Each number is 128 + 32 x the weight over its row's rms, rounded and kept within 0 to 255. Layers, rows and columns count from 0. Numbers have three digits each. The size before them is the row's rms in percent of the matrix's.

# down: layer 2 MLP down (transposed), 576x224, rms 0.0367, rows 38-72, columns 168-223
# gate: layer 2 MLP gate, 576x224, rms 0.0434, rows 39-73, columns 168-223
# up: layer 2 MLP up, 576x224, rms 0.0408, rows 39-73, columns 168-223
down38 080:128141131168117043162158104119128166065155161113111047187038049122078065053134141186134130139162168117131107078121129082098138144104116156162209176142105143097194143194
gate39 078:092217141127115111113107143130130136083100153092130151127131108116166109138102165117070118109149089121129142109139112120189135184093009136099193112136107138104082100077
up39 088:144132125114129117126124158098111136185114066152105109079139084160100128184104101114115149147088127134120079152101107106130100183155163094164123022148222145077161145090
down39 086:143115135170148134126082112103175133111129135112079094117123170143128120112102109149109104138180111107165091119161171164129141120092079158084163130014114105119153059148
gate40 111:124177110169143144143087162141141133180124151101090096136130176098168198104158150154197151143108136132142139094098189102086098079163104139076100134121140091092125167140
up40 101:086071074141140114133207118142186147118139140133111158089163145124143127102107107141161075120094101103102157110193094064099115135123161172116116120106128193111131153184
down40 102:124114089128154197101116109160165101095139093159137145026202108140125100110130138143157121104138164149129127118190121165155145136159134153126116203125167162156139177097
gate41 088:140155133130161106072072110080112153132126158088130109160177130095158178148128137149112174179112101123148157170148090095108123120080130122126144113138133099124146085083
up41 094:127109100121122106109059081120181125154109181123108166093108160125111099185102155080160108182150114140102117150124130135153096177113159097079090085080123112124139064084
down41 092:104181117073135037150142073135149121102166134119131113141099094150081098098111099165121122104139169081123162111128114140148215137130126112115121140111090121155133096149
gate42 103:115101101136175108078100138118176091071192108072159132185159074099087154195146197152147106069070155125125091129170146085113137138139159083138124148176101095153137184110
up42 098:116157126114106204088123095119105162211123072121144164155079149121098098115158108128161100106162153133130107184141159116107139061147153179087147111165161145164118104133
down42 098:189128084151105155175028159117036167091116171125167140085185151161180120155140065103080087118100143159137101110150132108150158069083135144070114121116074107092090150126
gate43 105:177162173117119109088100107153103117134112197060128094092139162093122175091120128153095145136117133083075166112129134139089152105178129130103095114142102096186143102157
up43 099:118059123150199157144140109076170136141096125145194101182132169099101121145136167122080163174151136084121094061133150140118170126163125152153139122143060132129144110115
down43 102:136116109087118050190134141090137125123118202064088124164174100159169107141134127171159154156151113118125188105068081080111147073191100127160071121121079114162096145126
gate44 070:135104153101120118193091106154178071152162077136103157155171172152109132114131102122158127119170119150112116142130086103174082115094126129114167081144129110106096118102
up44 082:121127127191135213128133172097083142139099222086134175182142116052111143149147133048078122144126170112120109067153127144081175122142175132137120150128152137148153131124
down44 077:106113119159080133160138162160122141111103065153152189152146127084160072180176115090115160093098132157070119154095129150101168139096151167139138099130128169103104175014
gate45 096:145152105143177143107188135107114108140097173134153088115154130112128166142159108156114146165127078184111092111141104038116138114179103151125139138140093124112129161091
up45 100:120088081147138180090148062065139117150118158087129147104072164140083111189099083102085123108133080028163139115096136113189105155173139088134108122075114096202213095107
down45 102:084124147096134160143100201115102104127158139137130110131162151081178130115096110116091169162168148164142132119160067150160127123143107154092097147017122084161124109182
gate46 089:149165133147128097157146162149175188119145130131138078143188099155101111155120147114073151136107120105173182119154151138121138170148078172134115065120130112127140169120
up46 093:131079130118124103165150093101088143104118132194153112141127079141144115095111077131114120114093172146127141093124121170117121121127169194143168151098179136141137127094
down46 087:090105075178170126162108160140110183149094094124168135080104141131111142157103112085089151159091097137103130104065158108180134125172179146123090114086145106117112115081
gate47 114:149108114069136096151085107082183095160174091105162139135118126173091140142134107174157130133140104099152109164108141079195090106155090125167128109117121115121122080132
up47 102:091125187172165166093127125172152106118126047095125054087087117138167112122176169131105103109136141160114144103165181073150156170110116135123086122151101109151107112113
down47 099:083164107153140144102078153156157158152125098183153087095112135128132151130125125183100145156152130125109100132066131137112162189084122101057140227161138160119093149116
gate48 095:118114117178080120101107101087164166068202129079133084141128111126102088143145116147160131061154085137135120122143094129162140168081122193101152128117064131101155129194
up48 114:093085070164125082111174139140184191074157123129147135117124190132169094152184132117107126101160145167119096142146090130192129129095116195122106154141137111078141087112
down48 109:163090087138155097131117182115125118097109132128143108093166189111154090138213148038087123132185186121140103188098105105166147096188107096104115085127136130134105103105
gate49 097:120117128080124146136165120158250168168117197096125164144135130119126142121132190101190132170081114163147122074139175143057112075097122126145125147121151112156141120165
up49 094:049117066137167110118136150114095110097162108069078085122131120113154150170143095107091092132134144145089095101143111150077100137124099154088139090108108060077140076129
down49 093:126080097144161103081166136122103180126077158071114216086103130076125106116125164123091100162080115124174209119116084140097148086139140120168108121114123139139138099112
gate50 088:161105137195114132137127108141156174086114151085138073126128076109089190172169130153058133145153106130119154145074182139165152135125089122160077103107142100152140137119
up50 101:149143195098103112127150146138173171115142105112203102126101130103170160071102151105159120139151078115116180172145126112121153078118168085073126103102189096088160154084
down50 096:120070153140154130148165154140132183167122096064099077083184117145111160140136138098105167209083088090091157164079161158105135113142188124165154093132173103105149110094
gate51 100:132156121123123183174113148148133129100109198158117105159126136081139129135132062136083168107124161140076137141113093100108118131097093086132119113134155147216132092030
up51 103:119138091139160153113117073112143110160170097117144192173127160149141135118190136137075107094123122114144120116108173130089052159067114118127132148136078110121083091084
down51 104:132168149143070095114148143137066139095125111142154166096134129112132110123147110082158149123127171105105102134132127118203203122199099100112085088241135167119134124139
gate52 086:121118078117160101149057082135154173143118115116101125186191127120111105165071146143178116092100108112124130095146147129145134076178151094146104146127104122039196134139
up52 091:088148171174102168184135176097083096112141119119200100157049053126109120084160093158157169133100195086120140102079196133082094159146138158103158098013157157160077140115
down52 099:101115130129140102199101104111139147205116121080179071147118094147110152079082139175138156128090099123098189061117132143138114118116161091099119053052169138116162140098
gate53 082:121090123168135087145135144172190171113145081184165101159177135126136189134146106095129170193139109192106129141089166131144103065131117191134086074159060112138115139135
up53 088:047162155164090110130127109113116154169100114171115151124216130186153117101137136087197151177123155136110072099176120096115082094106184139088115150126067138134109133073
down53 083:120108133132129146151057127141135133136145132149090182138152128146109112177172118095073151136127105120113193111162123156130129155164061106138116077135174143122169178063
gate54 100:141190134127130130146195132112134084118125123090136171155181141073111058101049125099172102085115068139132140101161201158110098160105181139126086122089137121130100096086
up54 097:132153183150151160131091115125189038162168122126103189166129138116091072082122121114086111118099107119177144098121138107152153154101133113111149142167132130153125144113
down54 101:108158101122108109053115178115122118173054143128144177103104091126129128127120166164119155115132149125143091161165128158096095108099063123123103138192122133089095140123
gate55 101:157107115157137068140133079125139144130146099167150154109172072139122118091093113106109096098127110037074127144144180078140143138103126103131107122100115107122115111169
up55 105:135169151094142171093086087130133060119098045132190150126102180192176183158196114120036138123169138142175120104102130171107092148116119101151124161141113076128061103113
down55 108:116076126153098179120163120158154124139155101074122137057187131112119094100123180134180137122134122141135147170151142065079114145140136123076110179094120123127125145185
gate56 100:146100093096117146193136119132147146148094102120131134165111207127113184104087131148140168091143117092089143138151140136066143123169174107137120086096104093119129141134
up56 100:126086121158149185146076104124092100094044174082133147111149112132128126190135102165120088147102163126136087121123125139110121162192093093152094149068150130125137147106
down56 104:170171160121073117121133141143116154128069057162148110158133107121055141111125168150111110126110146146128103207092106113096116141173074111091101088105079118104150140141
gate57 102:100131163125163096102123142138170142167100126134180185124117126157139166110141150116078134183145110156118086139109142078071145155135146115085137112122105108096203149131
up57 101:131134109151097110144112101142160078140107144148108161074135156094106105138174145139153123138090156116154115125111131116137141146136165155161093110135161127180146176121
down57 106:129134114077131138067111142131165083103136156172173212145115137181133166152166141157075102075136173089118125102126139093100064062152139144077180064157120123122169176115
gate58 099:168122086165151158173058152097050122119115135153160096051121101161111206183174099191117168122141142074146150098119064071155101157134124144118117143115145134139122180149
up58 098:137112174131147129131157167130120157083167118087127111133113146129091125105140171128108082079100138100076092160144143087124141152129097110132072090097138095114045110151
down58 098:099184120201069100072113162126125100127187127117111079098124036210140139117093126145135136155105112141119085118158139128094132147160128143054168128054098082155140109062
gate59 101:136127105106140150122149157135148110136144160186153210131090077122125154138107173158108097088100119120138144162159122139152095118108060097142138198107138104104085167135
up59 094:154073145090069135104161182137153119123153109097129055088144174119139107139171099131124117165171175099065081103103104176066145057090140126101086147134130129149103121116
down59 100:031030183116089164115094110138105110090156131160113116098161144142107103132191161103184158147138118160159148123149193094147102158102180143125110122180056145145113089120
gate60 111:071120094158161150155145176145154150144068196134198164165175078123081140094154127151084127164106149157114160137145116132044140078197056130140100153135112102197144165097
up60 109:074163112173169189133106168130159126133120135133154147130147115129148115101117145154105130157128163179132126113156122103087117116187106108117115120119123106185155169110
down60 098:098102120153128139134114139124038129114123204156144109119105133146132151097160117112086126136137140145155071130179147134145103083173097152090167122116158106089140115120
gate61 090:115084109103159112128175140153167167123109150118136144137107138130080146167092116143078154124116138155110130149097124148148184147115159091125164118172080185146148094135
up61 094:141128128070124130073193140131139118116130198182135086091092101112148137167121123125105156133144122166112141162122093145137147124105145152130161126148133126141128104122
down61 093:144158137094121126174107130138154119123117121142189094136169119115148142097077172085148135158110145112134193080115131142118098089130105108039078100172108091110147082101
gate62 089:165137161208126127128149162113107123144118135188137105115159085129062161099076125126135135176102148139206116125142111141103191064156128185143096094120112123124172163141
up62 091:149125096130110138144169102149136151151164198093094116151139139142132082183188138109131124136153146195137182174130099120191132076176203111091156125090157089146118108160
down62 097:142137072165144059147133162151131152139115148107128128120095154148133128109110116112114077156164158106118165164196135106125133123127199161064167180084120065179137085090
gate63 126:203102164120145097141136144122199070133106174101112145195106137104131125123146104151125121108137127106082118119108170065087216127201093108106126136144114073144157112120
up63 107:161103155131151151133116119100111098143144090128136117155113192131139114154158155135096100119150137104144127157136131158099146112190166098145176123153098152148127085129
down63 112:121106131073152118122113134067114144092154158129110146123212149127099092116115139105117157155080091135080139109130090075114158045118134107095076142049100091130137116096
gate64 110:125129144138131173101142101074108129203144110089095041120131096148090118098194177137070091103165145061169126150181095009122164111141149178075186118089149070120133150138
up64 105:161149126095107116110147130160145177125122165107099097161056154127111160073183091048114180152146138162089121144090211095128134169077071097108065161118179074165120149143
down64 110:168105116111140064145082069130115204151144138130146150108189112119047114146164180134152170097148149166128175160126116135165148150104082136053090142132084203160089120145
gate65 125:170185141131166125128152103169155129116137154133173161109145176060107083081104170127140126118091115126130144078128080141153192069176164173156126172104116105151160123111
up65 110:089115127114124116178156153094141167164129111100128130097139163131139101108096132110166091172106140080101174186091162145108144127162154120139117131126178146191152134157
down65 105:156113110049071144072124091098114170043157099151126102118105113163141129137137109073132181191073126101119065113107196123124160137148141136150120091171166050108165159119
gate66 130:105099063141167123203154116125116132141104179133180164138132133142143140149162108133198115030100132080139163097114130121193177142120118093092123138107138089142175208113
up66 121:127113137115168123122176146174139166077101138124128167103193113110165103132127197157171137130101214203096126119111108112095130147137138127134114114116139125083104083125
down66 127:125189118185091215154147070178105143142112126174125098134146130099120096122141121206130133109130138109099153153092154098128102140121105097144063152168128138072150156110
gate67 119:099127127067114103101139086107187146156166087140139171158109147129171185075181161110116141121153142105102140146154146104124081143120129107110124125112113107137192069122
up67 105:096076077185094139086048149122144071112124109161084136092130098176157191157136102152174089127123060141138095205155114106125129132180187062126150049114146106128106127086
down67 111:086154154132156133153166106081135149127149114159164085146103104132100107140183089164114151107164152135105084145099167041126135066153153097129177088154128160212167126148
gate68 104:151140128093139081156120159081130061162094166081097187139159115143064162151138199188059135099121201115116101139132135156079190166164144151115153151106117147118145156125
up68 105:142126214151087158113102119099160127097177082134088072095110154173088138084145122116162083106136105124134114166082163117161110123070128073119114097155167134124183052165
down68 106:111127114154107169195192065160147110092139121156156143156158160191136125112138057142158119079096079097117163097012126146117061131130112140085127124196109186125097061115
gate69 082:113099153090105114101163130116153162069161057126187114127156127114178110089097179167053157154140082135116113119177126131127097152098147145185131135164119158148153125098
up69 092:159119114126181127129191069131110149067138021115148135137159113117185105084168143119103081134147080144127190139151104110075128174099135058133110084160173171166176132120
down69 092:111136123131107109126165152166142124109108189116051119107172137135118128114128099124118131087151148106099128162226091139160185129072134123108152182091133123097107130098
gate70 089:109133150131112125095100174160093109162161150189129125173118146176115075064142068150079076096159113132098100154167092131121115164098111094121077140134143146143145113116
up70 101:141129090154171183113147113149058096175079128116134161078126138125149154117152123109099132134112121168161092130119229128169088118178055135135093172122111108132117148156
down70 102:112158156138158094108141110111149178085129131174127097084098088152085111140109123127173120060106125115107119118094142163095120120089095122144092188068143157133127103169
gate71 104:131088110169175143162139148163121154081150120092137092111229121126134141173133054121125158105104109158102151153141088112154121109178104114110138099082137161163145146115
up71 099:150114106171134138123140133124140128078094091113085117096136213099142108120147116120134159106099122108156102149108149160206165116173121164151095129115187154124146198171
down71 104:135126139116123152130161128142143116168105105134154103130146191142123098190132156132161139081136173178109083124056141119158141096142122122144140107152114151135146176132
gate72 083:128213124073146138136149145078132154122107044149178145131112094133155098060090099104112130094075077114109175129097109099169064169142136098100161092145124153142176144093
up72 090:192113165163179156163143094114134133118066231122159123135094091115074189212154127151145097135099143116130151149147181104143174102195131142148112158079139099177146067150
down72 081:071148115134165147101137144085158133116118063170174121114056114114202085105096088097140163110153078104108135105148132132169092163114167162131172105097188148113082121125
gate73 109:156180166141092102140099107122110071138087169119167124139105195129104078089102141161162147105152090100114129106114165096156158135079148099154138073084097144067167141146
up73 108:161193156144150114148105147098090121112137180154111151155144121113136084099104070124114150116139133109074134123121154061149155170100121107154162062126124195056091133144